config = dict(
    d_model=256,
    activation='swiglu',
    norm='rmsnorm',
    norm_place='pre',
    attn_scale=0.177,
    init='uniform',
    optimizer='adamw',
    lr=0.00187,
    weight_decay=0.084,
    lr_head=0.00578,
    schedule='wsd',
    decay_fraction=0.569,
    seq_len=2048,
    doc_mask=True,
    train_tokens=406600000,
)
Each number is 128 + 32 x the weight over its row's rms, rounded and kept within 0 to 255. Layers, rows and columns count from 0. The size above them is the row's rms in percent of the matrix's.

# layer 3 MLP up, 704x256, rms 0.0733, rows 36-70, columns 0-63
size [110 121  96 112  77  96 107  37  83 101 126  72  99 117  92 103 111  81  97 117  88 102 118  82 104 106  90 100  92  97 100  98  63  93 129]
[[120 152 109 113 207 195 151 103  99 122 149  95 164  58 112 145 155 146 128  74 127  70 117 132  75 158 114 171 103 135 103 113 136 155 165  73 122 108 135 109 117 140 112 178 116 158 100 112 132 188 108 115 211 138 156 114  84 109 171 124 129  94 123 189]
 [164  73 156 167 136 232 178 115 113 131  86 142 100 130 191  83 109 134 115 176 100 157 118  97 221 169 150 127 125 167 120  90 144 166 135 158 167 172 137 102  91 181 188 119 190 145 113  74 149 123 133 120 133 127 175 184 178 161 113 120 150 173  78 113]
 [151 143  91 179 147 139 109 191  69 101 122  51 158 183 159 138 112 126 159 139 141 183 154 134 101 156 139  74  91 157 167 150 129  27  85 128 105 125  88 164 146 111 118 152  66  52 167 144 119 111 121 188 134 161 172 106 115 127 160 116 119 142 123 153]
 [134 115  79  93 105 161 155 134  75  69  97  89 124  71 135 146 157 117 106 105 135 119 154  92 118 129 151 141 141 152 170 114 134 110 166 123 150  84 129 147 129 149 134 101 165 195 116 138 122 163 110 115 101 104 144 151 188  47 142 170 170 151 159  86]
 [128 100  83 101 140  87 122 174  91 123  77 121  81  83 116 162 126 143 112 125 108  81 133 144 102  68 105 137 143 101 109 174 119 220 145 123 172 135  85  88 142 124 151 124  69 202 155  94  99 175 153 131 150 100 113 132 118 156 180  90  94 153 139 157]
 [191 148  81 114 177 144  25  97 119 128 128 135 148 116 102  98 147 130 158  70 142 141 158  75 134 133 118 132 123 114 118  88  62  98 124 156 152 175 131 145  79  96 140 145  97 147 205  86 136  63 169 147 112 105 105 188 133 132  83  87 168 124 154 118]
 [116  81  79 119 151  69 156 135 155 120 117 105 150 136  92  95  98  81 105 123 122 107 130 134 113  88 140 182 145 124 178 195 149  95 131 159 149 123  60 150 180 154 185 146 113 136 215 101  79 126 151  92 132 139 161 232 129 139 173 113 161 123  71 136]
 [141 175 234  65  79 156 156 146  99 126  99  95 135  96 122 120 113 118 174 147 132 148 151 141 127 131 102 117 110 170 138  92 136  50 158 118 110  95 105 131 129  44 105 122 143 171 134 132  54 140 150 154 106 154 116 107 143 160 112 147  89 125 102 136]
 [119 133  87 136 162 181 124 210 133 131  71  96 110  67  81 118 129  90 127 173 136 115 118 131 129 109 134  35  99 136  82 129 158 139 137 140  77  97 126 119 198 206 103 117 174  92 125 113 146 109 113 108 131 100  86 121 128 150 132 139 151 178  30 132]
 [120 186 169  86 122 129 148 121 117 144 203 142  66 104 195 185 145 106 121 184 131  71  73 148 101 129 172 164 166 143  86 162 146 127 149 115 113 119 143 177 181 161 156 131 146 138 154 106 130 127 155  73 122  51 130 146 182  70 116 134 152 145 171 159]
 [146  70 154 159 197 116 119 214  87 170 128 140  94 116 125 104  87  87 111 143  84 135 122 170 162  92 149 125 102 118 140 112 110 106 147 126 125 154  71 112 155  85 104  98 187  75 161 139 126  76 158 124  91  99  88 125 125 107 120 143 167 148 101  99]
 [120 117  98 131 163 138 111 167 146 163  86  34 143 150 112 154 148 168 135 160 126 143 130  93  33 121 199 103 200  93  83 131 129 183 100  74  96 159 112 161 140  84 165 132 127 152 137 147 237 168  50 135 144 132 125 184 109  64 158 115 201 132 111  93]
 [129 148 113 140  66 148 173  93 127 158 131 118 147 150  72  91 117  80 140  99  97 106 126  64 131 151 125 156 116 123  81 108 137 123 137  93 155 104 112 148 156 166 125 122  97 131 125 152 113 200 134 118  74 106 176 140 135 117 141  90 165  74 204 108]
 [ 98 140  98 115 162 111 160 113 127 164 165 109 121 110 160 124 150  95 151 180 161 121 120 152 174 137 106 125  63 117 177 107 186 157 162 162 146 133  84 100 172 132  94  92 179 113 109 115  94  93 166  80 138 124 110 121 197  64 124 132 127 161 140 137]
 [144 127  60 130  76 151  90 158 139 170 127  81 104 143 162 129 110  82 134 115 123 140 129  90 142  83 107 110 145 101  89 105 115 106  82 125 103 139 152 157 142 154  68 136 177 137 146 110 118 167 129 105 180  96 120 164 130  81  98 127 151 173 139 127]
 [101 176 141  88 101 120  80 136 143 102  86 171 156 115 221 135 136 126  96 120 194  87 105 118 116 169 110 144 123 129 141 106 149 121 127 132 104 105 105  96 114 100 153 183 115 124 126 140 179 100 147 172  89  81 161 120  90  98 200  96 114 110 139 136]
 [112  86 121 136 115  84 177  98  91 149 159 175 161 110 107  87 133 112 155  95 159 147 104 158 144 135 140 181  99 134 167 128 142 126 158  90 162 184 138 162 140  96 203 205 123 162 145  83 122 134 123 117 149 120 139 160 120 127 145 103 104 127  97 123]
 [119 114 151 127  81 123 163 123 106 109 101  84  67  98 167 151  85 119 133  81  83 112 153 137 113 137  69 115  97  89 160 167  98 150 121  95 128 170 135 157 161 120 124 174 193  78 129 116 110 123 183 160 103 160 131  92 122 163 162 171  91 104 151 133]
 [199  97  88  85 169 211 132  91 149  95 187 117 114 134  89 125 120  99  99 118 119 138 158 128 123 162 124 126 132 200 127 101 139 141 134 139 129 104  98 145 124  89 151 125 126  88 123  89  63 111  62 100 155 174 163 106 158 143 144 120  97 117 142 131]
 [134 140 118 151  96 155 163  92 122 123 124 192 170 135 161  64 120 126  73 124 120  86 158 117  57 179 111 162 138 108 137 122 121 115  86 120 168 190 134 147  86 194 134 135 137 131 128  96 149 182  95 146  84 141 142 107 138 137 147 120  81 112 168 182]
 [ 88  86 162 120  87 191 133 142 146 123  56 174 134 171  97 169 121  73 189 167  92 111 173 102 116 151 178 108  86  92  91 116 119 160 127 131 143 151 134 133 140 161 145  88 169 153  75 174 183 124 165  99  40  72 121  96 174 110 160  60 158 136 151 133]
 [115 156 120 168 158 141  66 105  84 115 162 149 155 137 136 161 145  67 160 198 161 154 119 117 108 128  82 149 119  68  85 191 114 120 127 185 127  62 124 196  88 166 122 129  80 127 145 152 122 125 156 174 119  99 125 130 145 190 178  98 194 133  96 133]
 [ 82 145  77 121 121  98 147  96 145 101 107 126 110 139 168 160 146 124 132  94 144  99 208 137 125 132  95 139 107 119 122 167 109 107 151 115 124 106 117  79 159  82 130 143 109 148 138 149 140 146 113 131 175  87 134 105 137 141  99 209 147 155 125  83]
 [124 136 129 103  52  78 119 110 109 135 148  91 123 133  98 121 135  94  93 115 129 140 144 133 144  95 173 119 153 152 129 126 123 133 162 142 129  97 123  97 129 106 142 138  71 121 105 142 122 126 157  47 134 199 105  91  89 202 147 137 131 134 154 119]
 [ 89 168 124 145  81 152  82  82 148 116 120 101  82  95 134 187 100 184 197  95 136 138  51 145 116 101 136 144 111 113  71  79 115 101 145 107 117 131 164 135 155 166 127 179 161 110 153 154 143 123 114 113 153 107  27 144  87 117 175 154 154  87  76 123]
 [162 167 194 181 140  97 138 134 118 134 193 147 116 114 208  65 124 149 104 142 140 107 123 120 159 141 195 161 134 113 125 161 124 117  83 151 135 155 121  87 107 156  59  72  83 104 161 121 126 131 124 112  80 141 153 103  97 161 129 133 127 137 127 115]
 [151 103  92 136 108  50 141 128  80 143 145 117 195 108  87 158 130 116 145  90 143 140 136 136  98 119 110 127 109 135  89 181 121 117 111 150 156 106 203 123 104 101 129 177  58 117 114 106 116 162  71 153 105 147 138 173  67 154 152 149 171 143 131 140]
 [194 132 126  89 104 114 172 107  91 133  90 144 112 140 134  95  72 125 149 129 102 102 136 123  77 102 124 112 165 125  92  82 188 102 145 137 181 115  99 124 152 118 150 130  95 138  97 121 142  60 126  98 139 133 145 112 118 100  62  97 129 133 120 151]
 [ 78 122 116 125 112 146 114 124  82 145 147  91 151 133 162 156 118 133 112  81 177 103 122 181 145 118 118 129 145 132 134 177 162  97 172 157 119 105 166 109 119 114 140 172  99 161 140  91 145 103 137 114  72 146  79 108 100 152 154 143 148 155 133  93]
 [114 114 109 132 128 189 155 116 118 121 153 153 130 182 156 172 143 110 103 109 161 132  96 165  31 174  94 125 128 113 139 125 149 125 199 126 151 169 120 188 156 181 138 133  99 183 138 142 128 110 146  94 126 112 116 142 145 172 111 159 131  91 157 170]
 [143 125 131 171 110 205 135 142  89 129 116  94 142  95 151 141 126 116 129 130 142 108 148 128 151  91 174  51 104  99 132 122 158 146 167 160 115  99 163 132 151 150  54 119 105  89 114 153 142 100 104 164 150 186  44 135 139  96 135 139 127 122 134 124]
 [154  76  87 177 114 183 172 110  88 120 194  86 128  96 105 153 138 106  94 159 155  97 127  75 154 131 109 116 115 170 126  86 143 136 174 134  84  47 122 124 154 117 127 136 172 144  78 158 166  90 145 142 156 150  83 187 139  96 167  73  56 157 129 204]
 [110 164  84 147 150 125 117  76 158 195 131 160 120 191 108  83 118 111 199 100 117 157 137 127 104 137 132 107 176 153 147 174  97 122 114 119 135 193 153 140 149 119  67 137 173  79 156 162 130 120 148 163 152  76 100 145 129  89 131 149 103 142 117 141]
 [129 150 136  86 126 148 174 142 128 123 119 121 100 124 184  81 121 131 111 156 123 178  79 117 142  74 181 143 158 114 103 141 166  69 146 134 115  74 106  72 142 132 177  90 112 164 171 111 116 133 113 134 109 122 170 102 165 128 156 121 143 155 143  91]
 [142  89 120 133 120 139 129 155 134 121 100 177 102 172 117 128 133 144 126 104 170  81  85 125  69 227  80 109 140 178 143 138 100 113 154 106 104 105 159 154 203 103 121 165 131  96 133 132 173 102 151 121 150 111 200 163  38 115 131  95 123 143 119 200]]
# layer 3 MLP down (transposed), 704x256, rms 0.0702, rows 36-70, columns 0-63
size [115 123  88 116  73 101 110  29  81 100 108  71 107 112  95  97 113  82 103 107  94 101 111  74 112 109  93 106  89 102 103  98  55  96 126]
[[131 107 137 142 116 139  68 107 121 146 126 150  72 158 173 132  92  87 142  92 105 144 137 153 189 149 128  78 125 140 160 138 164 136 131 220 180 125 109 119 103  97 148  91 139 109 187 158  83 109 143 117  86 114  82 156 130 124  48 128 158 175 106  49]
 [146 133 123 151 127 250 167 102 113 130  95 142 132 141 188 110 120 110 114 149 121 147 110 101 196 174 116 142 119 152 123 117 146 134 146 167 212 195 116 117 107 143 190 113 162 148 129  68 111 121 138  62  77 125 156 160 189 127  97 105 161 113  58 127]
 [141 126 134 109 167 104 102 168 129 156 198 128 136 212 167 150 123 145  85 157 150 169 147 126 142 183 102  88 116 161 195  98  94 132  99 118 142  92 133 111  93 127 148 115 127 139  88 156 129 139 110 148 171 134 171 144 119  98 152 153 160 112  21 128]
 [162 153  68 136 147 101 158 117 126  95 130 150 108  79 125 117 135 130 137  71 146  96 153 171 115 110 154 124  88  89 158 141  83  79 170 106 122 116 166 155 104 103 164 175 130 154 107 105 128 161 108 126 142 110 120 162 166 104  92  67 127  73 115 114]
 [101 123 144 153 146 123 167 129 155 107 119 120 186 116 158 118  91 104  95 145 138 145 191 131 124  86 146 175  99 122 157  97  90 128 150  92  86 130  98  65  98 121 126 168 152 153 106 102 170 123  99 103 135 141 114 162 151  87 122  56 103 155 108 123]
 [148 136 149 107 109 188 105 134 199  80 151 127 144 124  98 110 137 103 146  66 141 165 139 118 165 101 148 156 190 125 131 137 121 126 104 136 149 146 132 136  89 126 137 142 134 167 113  94 153 113 133 143  75 101 120 138 120 120 159 132 126 108 114 104]
 [ 68 186 148 101 122 141 108 131 125 134  85 118 151 115 113  82 111  84 179 194 182 143 114 135 118 213 107 103 163 138  79  91 124  80 145  91 139 116 131  76 137 127 128  79 117 130 113 136  87 105  65 130 162  57 155  95 112 138  93 143 121  89  90 126]
 [167  98 154 189 161 156 136 115 161 154 195 159 135 144 137 110  95 157  16 111 114 123 150 128 131 141 142  97 134 100 149 148 127 176 101 124 145 151  88 214  94 146  88 134 175  82 204 119 119  69 123 162 189 107 137 134 102 121  93 128  98 137  74 117]
 [109 149 133  82  71 141 155 140 102 187  63 137  85 103 119 100 213 125 183 119 154 160 107 155 110 191 111 109 101 113 133 127 134  69 180 120 140 115 126 177 159  74 143  82 145 125 142  59 101 131 174 132 113 134 113 124  98 140 116 136 140 204  65 187]
 [112 135 133  86 143 138 148 157 200 133 127 127  74 144 106 121 168 184 122 130 127 147 123 132 133 101 129 116 121 122 204 114 146 119 123 106 178  84 128 113 107 103 150 151 104 105 140 161  98 147 124 127 147 144 138 104 154 140 178 117 130 153 155 114]
 [105 141 107 161 120 138 144  96 106 117 149  94 140  98 117 169  60  97 119 162  98 144 114 151 127 133 104 144 103 175 155 131 104 118 115  75 123 107  98 121 169 123 142  91  97 173 110 103  79 149  86 122 121 124 103 131 156 112 143 161 101 141 137  81]
 [125 155 111 116 186  92 133 106  97 132 145  48 130 131  83 159 137 133 166  99 151 191 120  89  97 117 190 169 153 119  85 116  99 115 166  93 145 112  70 125 182  62 118 145 177 181 124 111 168  90  63 134  97 128 142 175 159 148 151  93  84 145  56 130]
 [ 92 109 103 123 149  83 133 171  75 157 117 127 173 128 158 127 163 151 117 151 128 103 184 195 103 120 103 120 124 154 181 150 100 137 139 132  84  95 118 124  85  92 116 125 144 112 118  84 145  88 114 180 152 112  92 133 121 142 138 126 118 162  53 149]
 [158 100 156  81  93 139 129  99 162 162  68 184 109 113 143 100 143 109 166  82  39 117 107 119 126  91 136 130 165 135 165 110 114 163 114  88 127 137 142 124 110 152 135 111 118 157 120 118 127 123  43 200 134 109 106  92 100 148 136 167 108 141 143  76]
 [106 153  79 110 171 125 131 137 138 117 133 141 100 146 123 142 120 104 218 129 107 110 179  51 110 100  79 119 149 112 122 170 108 157 137 125 154 118 179 109 155 126 151  73 146 173 155 120 131 102 137 146 170 205 118 144 120 164  91 129 119 161 185 148]
 [138 127 145 101 145 137 136 162 157 119  96 123 109  92 199 136 119 104 118 130 138 104 125  29 132 199 105 146 117  81  73 125 139 132 191  93 115 163 118 125 142 118 123 168  89 142 152 147 138 117 148 150  89 130 149  96 132 110 174  63  95 115 117 117]
 [136 122 165 132 120 179 126 150 153 130  84 137 135 119  80  97 124  46  95 151 139 186 155 178 191 132 177 153 148 137 113  96 131 158 118 119 149 170 162  90 139 141 144 151 120 156 123 143 149 111  62 115  93 135  57 110  84 106 102 158 115 133 117 150]
 [ 77 166  97 120 130 101 140 149 112 131  97 130  93 158 138 124  79 146 123 126  98  99 116 184 145 138 134  91 110  84 137 125 106 165 173 150  66 150 174 165 124  99 127 150 181 103 139 146 127 116 191 183 158 141  68 123 133 180 123  89 102 112 135 203]
 [180 123  80  82 165 226  82 101 128  95 172 113 144 114 118 136  88 137 119 161 103 166 162 102  93 176 110 149 145 112  92 165 132 142 147 146 147 112 137 159 126 140 182 110  85  99 131 111  96 126  72  89 128 144 144 126 193 111 132 110 123 116 158 129]
 [ 68 161 117 115 105 131 124  86  53 157 133 146 104 112 170  61  95  99  99  99  95  81 171 146 109 147 154 151 134 138 112 114 108  64 138 151 126 145  97 140  95 137 111  69  85 132 141  95  91 112 142 122 106 123  66 104 179 151  66 118 126 142 152 102]
 [190 142 134 107  95 135 154 121 142 207 130 136 138 152 120 157  89 191 144 125  94 114 109 150 118 123 180 149 151 159 146 141 160  95 127 128 144  63 149 147 112  97 155 167 136 157 162 179  74 107 176 147 157 167 229  99 109 103 153 162 138 130 205 132]
 [141 169 147 160 166 108 113 128 128 125 155  62 147 164 115 103 101 109 101 152 110 139 147 101 109 147 170 119 139 142 100 144 108 153 105  68 136 110 163 124 137 106  94 103 193 181 148 128 121  85 125 130 137  92  66 118 174 168 143 115 116 120 160 100]
 [145  83  95 142  87 139 106 111 141 135 112 148 140 142 120 190 168 139 135 119 136 108 196 179  98 193 135 119  95 136 188 133 123 132 110 132 130 109 186 196 126  84 136 155  64 132 139  92 135 105 166 135 211 170 147 158 148 129 118 150 137  95 109 140]
 [121 100 149  58  96 138 127 110 188 106  85 115 121 106 146  90 143 127 170 108  77 183 124 105 160 134 140 139 154 120 107 135 179  89 132 122 136 110 192 114 128 154 135 161 128 159 100 171  70 147 129  84 144 128 145 121 167 111 114 182  68 121 128 119]
 [141 129 217 181 122  92 202 109 178 157 134 104 127 132 106 154 107 107 102 115  97 110 163  87 109 113 139 209 110 126  88 160 130 141  92 151  27 149  75 189  90 161 126 156 132 105 124 102 139 175 113 129 142  86 155 142 112  83 204 153 110 143 147 107]
 [145  98 211 199 166 183 120 130 119 136 169 148 141 131 149 135 147 148 115 156 143  93  92 108 110 189 136 127 162 152 149 131  91 115 112 101  79 167 183 114 102 119 112 158 132  98 136 138 108 125 181 130 126 166 159  87  99 127 127 120 122 184 153 158]
 [175 165 131 121 105  95 148 119 121 220 126 170  77 120 115 140 169 134  91 157 100 125  77 164 120 126 149 131  81 108  98 126 115  99 112 136 155 112 120 111 168 112 134 202 132 156 112  73 110 148 150 124 159 146 157  64 167 150 133 139 134  87  76 185]
 [110 116 114 148 107 116 214 141  59 126 152  95 128 125 143 150 115 158 120 170 119  52 149 187 192 131 110 141 134 135 118 172 165 124 157 157 121 133 157 131 153 152  72 121 162  89 126 204 136 163 227 165  86 171 122  83 142 104 141 156 118 143 172 142]
 [154 166 115 123 123  84 132 141 137  94 146 108 136  83 127 120 159 132 127 149 149 124  80  76 126 215 129  94 138  95 167 161 115  80 100 118 156 159 169 123 131 135 155 103 143 120  92 187 154 122 184 134 146  89 165 148 107 167 140 148  51 148 149 132]
 [101 153 116  87 172 192 153 101 147 103  61  69 160 129 112 165 142 110  42  98 166 147 141  87  96 136  97 124 204  92 103 120 106 115 131 137 120 167 134 139 103 183 131 151 102 160 138  92 125 133 127 100 116 147 110 196 186 165 107 158 125 120 126 138]
 [140  63 107 172 104 139  93 176  75 119 110 134 127 144 106 141 154 145 135  96 133 130 146 195 171  88 136 163 124 167 135 140 115 159 152 133 163 110 142 181  98 140  86 134 116 109 144 108  88 119 108 174  96 180  72 152 107 118 144 140 139 144 168 134]
 [132 133 153 149 113 130 109  95 217  72 152 102 102 156  69 115 173 140 100 166 130  80 158 186 112 140 122 141 129 118 150 189 139 106 120 162 188  66 154 116 142 177 162 115 171 163 137 162 114 132  93 140  89 160 179 149  72 120 140 135 115 153 105  69]
 [101 128 110  68 132 113 150 120 134  65  98 124 131 156 104  93  89 153  75 122 107  75 149 115 145 118 115 132 175 131 142 125  75 162 118 126 146 184 104 143 153 140  91 116 187 123 110 108 128 175 150 148 134  80 129 143 150 123 166 123 147 167 200 103]
 [162 130 115  53 151 178  98 136 147 119 130 105 110 170 104 108  97 100 162 118 180 149  77 141 117  78 171  99 132  66 117 118 121 114 146  94 138 176 139  82 108 106 113 147 103 113  77 187 182 101  94 132 130 131 124 160 141 124 113 138 119 170 107 113]
 [122 156 111 139 122 118 156  70 105  93 162  89 119 100 104  79 136 144 146 115 103 172 157 173 140  61 126 168 106 126 108 138 171  98 127 168 221 146 130 157  79 135 160 118 147 140  91 135  90 171 122 118  88 133  58  78 155 129 103 122  93 162 101  99]]
# layer 3 MLP gate, 704x256, rms 0.0752, rows 37-71, columns 0-63
size [119  91 116  75  97 101  35  85  96 129  73  96 116  87 105 115  78 101 114  92  97 125  75 110 106  88 104  84 101 104  98  57  94 127 112]
[[162  97 153 169 140 175 116 106 150 132 110 131 114 103 148 132 147 118 132 156 134 122 106 102 148 174 106 139 124 140  98  83 115 143 135 119  76 142 152 171 137 175  84 103 192 136 113 151 170 145 145 141 153  90 128  27 132 111 201 158 171 113  98 185]
 [117 140 105 161 145 110 113  94 109 176 159 108 200 138 109 118 147 186 135  66 147 169 148 107 159 150 166  83 139 134 123 172 101 204 136  91 132 107 111 121 147 145 123 131  89  92 155 149  75 103 100 173 152 182 145 147 147 122  98  88 114 164 141 148]
 [112  56 118 102 143 180  96 170  85  95  91 113 134 116 102 132 161 133  47 160  90 124  80  51 145 145 135 132 151 168 138 130 131 141  67 116 138  97  99 116 106 130  70  80 133 152  66 119 106 150 134 101 107 109 163 105 115  79 159 191 136 189 131  95]
 [148 109  95 134 111 139 135 198 136  87 153 148 104 148 139  93 129 110 119  75 145 164 137 163 122 137 177  85 147 102 136 138  79 218 145 135 186  91  76  93 116 118 126  86 135 159 113 162 145 225 133 127 134  17 153 103 105 108 198 136 129 123 120 131]
 [116 117 114  98  93 147 141 145 110 150  92  92 144 105 102 149 122 137 116 203 108  97 128 126 143 115 143  81 167 130  91 175 156 130 140 163  87  98  79 153 153 147  53 121 178 148  98 185 142 160 140  90 137 192  80 133 175 134 146 116 158 160 121 136]
 [161  74 106 140 153 137 157  93  82 104  93 185 145 148 196 171 154 209  77  44  92 124 133 141 135 102 148 106  97 101 141 151 180  82 140 107  93 142 158 120  67 152 114 158 165 113 133 141 162 153 205 131 123 181  94 138 168 151 140 143 189 192 226 136]
 [140 123 100 176 117 111 115 113 132 165 131 111 148  66 122 159 129 111 134 136 135 193 146  98 151 159 139 140 106  89 206  40 140 130 146 142 111 126 142 140 113 185 134 106 120  94 212 135 109 170 145  95 106 114 116 151 110 137 154  81 142 147 138  91]
 [138  54 148 164 121  89 164 166 164 114 119 100 159 118 130 178 142 154 143 139 136 103 115 150  90 100 110 100  74 125 168 148 134 172 122  96 178 147 158 150 144 231 153 156 129  91 127 130 123 148 168 155 179 144 150 119 114 152  98 161 125 190  87 180]
 [134 130 147 102  81 170 120  94 101 125 146 147 105 112 148 161 122 113 144 159 124 122  83 111 122 142 118 137 143 130  74 164 129 133 165 124 107 149 132 150 114 159 112 113 197 154 120  92 196 116 181  94 115  68 144 138 143 143 106 117 127 111  66 115]
 [183 165 111 138  59 171 190  71 131 104 132 202 164 169 149 115 136 128 157  98 163 126 107 132  80 119  96 119 136 142  90 132 127 131 124 164 177 126 170 130 113 167 144 103 115 171 152 170 193 194 130  85 118 124 174 116 131 171 180 146 165  80 112 144]
 [ 71 123  96 108 148  94  85 126 124 126  90 148 115 202 120 108 106 174  78 164 116 169  78 146 164 163 138  71  85  69 148 135 152 197 128 136 128 165  97 150 155 135 124 145  78  75 125 119 148 121 174 107 130 130 142  85 122 137 147  73 163 135 138 143]
 [165 138 129  97 133 123 125 133 130 173  90  80 137 121  91 143  88  94 120 117  66 112 176  89  98 143 140 160 146 138  92 129 115 121 120 170 136  74 140 121 166 116  79 118 180 108 129 146 110 179 139 135 172 136 105 174 189 173  65 119 145 134 176  87]
 [179 149 133 113 112 120 142  66 123  94 116 168 130 110 117 123 181  92 147 111 159  75  99 161  96 112 118 204 152 127 129 112 101  91  78 128 187 109 171 151 111 110 207 153 100 146 187 134 139 172  81 104 131 128 168 116  84 124 202 165  83 104 101 147]
 [116 110 179 147 138  94 126  99  55 119 204 185 127 111 127 105 127 117 120 120 142 109  66 122 141 152  79 149 147 171 127 109 112  94 109  72 141 115 133 166 142 149 131 150 105 113 128  92  67 114 108 127  73 128 162  76 113 114 154  97 108  98  98 144]
 [182 141 128 152 102 193 166 152 148 183 202 117 118 104  91 114 181  85 162 151  77 115 129 126 155 102  97  85 155 119  97 152 184 117 106 127 172 153 133 154 132 131 130  72 147 146 133 143 116 173 142  89 138 164 103 119 159 148  96 188 141 161  93 104]
 [115  82 129  67  95 159 185 132  96 109 103 200 120  98 164 129 133 145 114 129 101  98 110 153 109 125 126 157  98 111 142 200 191 126 129  79 160 186  59 150  97 172 162 104 122 131 101  90 115 126 134 169 134  86 182 137 115  88 183  92 150 157 180  97]
 [147  85 167 121 153 158 102 189  98  88 124 166  63  78  87 131 144 105 138 128  88 124 143 126 159  98  92 118 128 140  59  66 122 177 179 141 108 113 128 155 147 171  93 152 215 128 104 130 168  78  73  94 136 133  71 136 145 136 130 153  98 154 141 115]
 [138 141 157 143 104 165 114 128 139 112 103 129 126 106 119 151 131 114 132 170 103 151 129 134  72 148  99 156 112 132  89  99 122 134 144 138 101 140 117 122 102 142 137 105 149 152 100 181 116 155  95 174 113 106 104  96 133  70 136 164 113 133 134 167]
 [105 164 118 138 119 112 155 110  83 146 131 150 113 119 168  47  95 102  69 111 106 113 158 118  88 133 121 143 146 118 155 131  71 102 102 134 149 178 157 114  95 182 132 117  98 131 161  69  98 153  84  98  72 139 115 124 156 125 136  96  80  99 162 163]
 [168 142 152 154 142 147 116 140 145  71 110 118  74  98 108 153  70 160 158 136  67 154 169 115 155 142 131  54 149 148 128 171 127 179 124 169 133 109 112 159 120 124 100  96 122 123  72 177 125  57 172 189 173 115 157 102 130  97 163 131 144 122 197  97]
 [142 146 136 150 132 140 140 128 118 160 192  96 114 116  74 150 101 138 105  93  84 183 132  83 133 108 176 104 114 158 112  84  96 139 143 125 133  91  90  81 101 153 131 176 163 124 207  87 100  94 120 103 153 171  85 147 162 215 104 120 189  86 112 147]
 [150  96 111 145 113 140 110 128 115 131 162 118 159 123  98  83 141 115 107 158  91 147  71  91 114 166 143 117 125 115 147  77 138 163 135 150 127 122 193 143  87 192  89 124 164 144 167 101 138 111 155 157 129 142 103 158 129 114 146  24 146 129 150 180]
 [160 166 102 168 176 144  70 124 123 170 137 130  87  59  90 128 118 156 150 155 119 131 171 118 145 151  84  69 117 113 143 143  76 123 163 166  71 138 116 167 156 113  96 140 222  97 146 124 180  59  92 130 190 119  71 145 167 165 100  97 153 122  94 146]
 [ 94 129  99  63 117 140 113 144 107 164 178 119 105 112 128  74 132 117 185 132 104 135 126 147 110 170 129 161 142 110 126 143 100 126 189  61 179 111 153 139 173 141 106  97 165 138 107 201 155  95 136  86 105 100 102 118 135  93  71 129 107 106 140 150]
 [106  74  68  75  87 170 108 117 135 122  74 125 149 157  64 201 119 105 115 141 126 164 110 133  87 114  76 106 139 126 133 117 125 149 144 104  92 125 121 134 136 122 178 178 164 143 112 121 132 103 120 131 175  97 100 140 123  72 130 142 130 126 138 136]
 [149 110 103 113 124  96 104 149 169  84  99 171 165 154 105 156 152 172 140  77 168 119  91  95 128 124 118 114 103 177 154 180  84 152 107 143 106 110 177 135 148 144 177 160  62  75 183 151 131 121  94 114 149 133 142 164 127 154 139  79  59 124  99 170]
 [148 167 116 155 142 120  58  97 166 120 179 137 143 180 148 111 133 113 120 100 142 192 140  74  94 172  96  90 110 132 163 121  93 152  92  97 130  85 117 103 101  76 175 146 108 142 111  82  88  80  51  95 125 117 148 150 110 144  97  92 144 141 114 111]
 [169 134 156 100 136 138 134 129 156 173  72 169 177 142 114 102 111 131 135 126  82 174 152  98 111  74 101 165 138 170 103  98  95 218 112 139 139 112  18 132 122 102 112 102 111 101 156 113 135 141  81 147 181 167 139 125 162  92  69 146 172 154 122 128]
 [118  99 184 150  88 108 150 144 184 175 139 139 168 161 109  48 110 158 145 112 150 143 143 152  76 122 157 155  97 168 163 150 118 119  63 112 143 162  85 167 148 103 136 123  87 184  89 129 132 162 110 135  64 107 159  99 108 132 159  98 118 157 173 120]
 [105  85 146 100 102 107  92 116 114 120 108 160 142 149  84  94 144 158 129  78 140 104 131 145 154 112 172 185 135 124 145 128 103 101 161 133 177 132 195 127 114 112 119 135 164 103 172 103 143 206 147  97  73 160 108 183 140  67 189 149 122 116 118 134]
 [134 167 133 170  85 119 137 105 178  82 139 111 102 145  75  94 179 126  94 162 116  99 207 132 159 168  75  83 124 183 100 132 142  94 144 141 162  93 144  95 166 249 133  91 160 159 163 142 127 123 150 122 102 129 140 144  82 171 139 183 117 156  88  68]
 [136 125 189 120 174 162 107 140  95  77 148 122 139 102 111 135 120 110 132 162 124 115  70 114  96 154 107 230 166  67 126 158 103 146 127 165 101 118 113 109 135 177 138 114 178 141 106  97 123 170  29 154 131 147 118 157 176 128 135 165 139 169 124 109]
 [112 131 181 157 120 108 162 119  98 158 132  89 101  74 120 110 174 128 120 180  88 213 152 124 200 109 149 118 153 197 131 170 137 125 150 161 106  84 116  95 120 124 131 102 155 177 139 117  83 126 134 109 126 115 136 112 127 207 125 118 124 108 163 138]
 [ 82 144 114 148 124  78 149  99 119 121  97 141  86 129  52  52 113 157 162 140 167 114 136 161 103 141  79 149  95 144  87 128 104 138 212 156 184  82 115 144 155 140 176 162 158 136 109 104 167 130 117  98 131 107 170 109  98 145 127 106 104 152  92 134]
 [120 133 116 139 124  98 112 152 166 157  56 178 139 109  88 158 107 169 118 165 135 191  99 122 132 119  99 177 130 154 135  59  50 142 128 122  97 130 170 108 126 120  71 169  77 142 160  43 128 126 160 159 104 102 104 136 168  79 125 143 129  98 215 126]]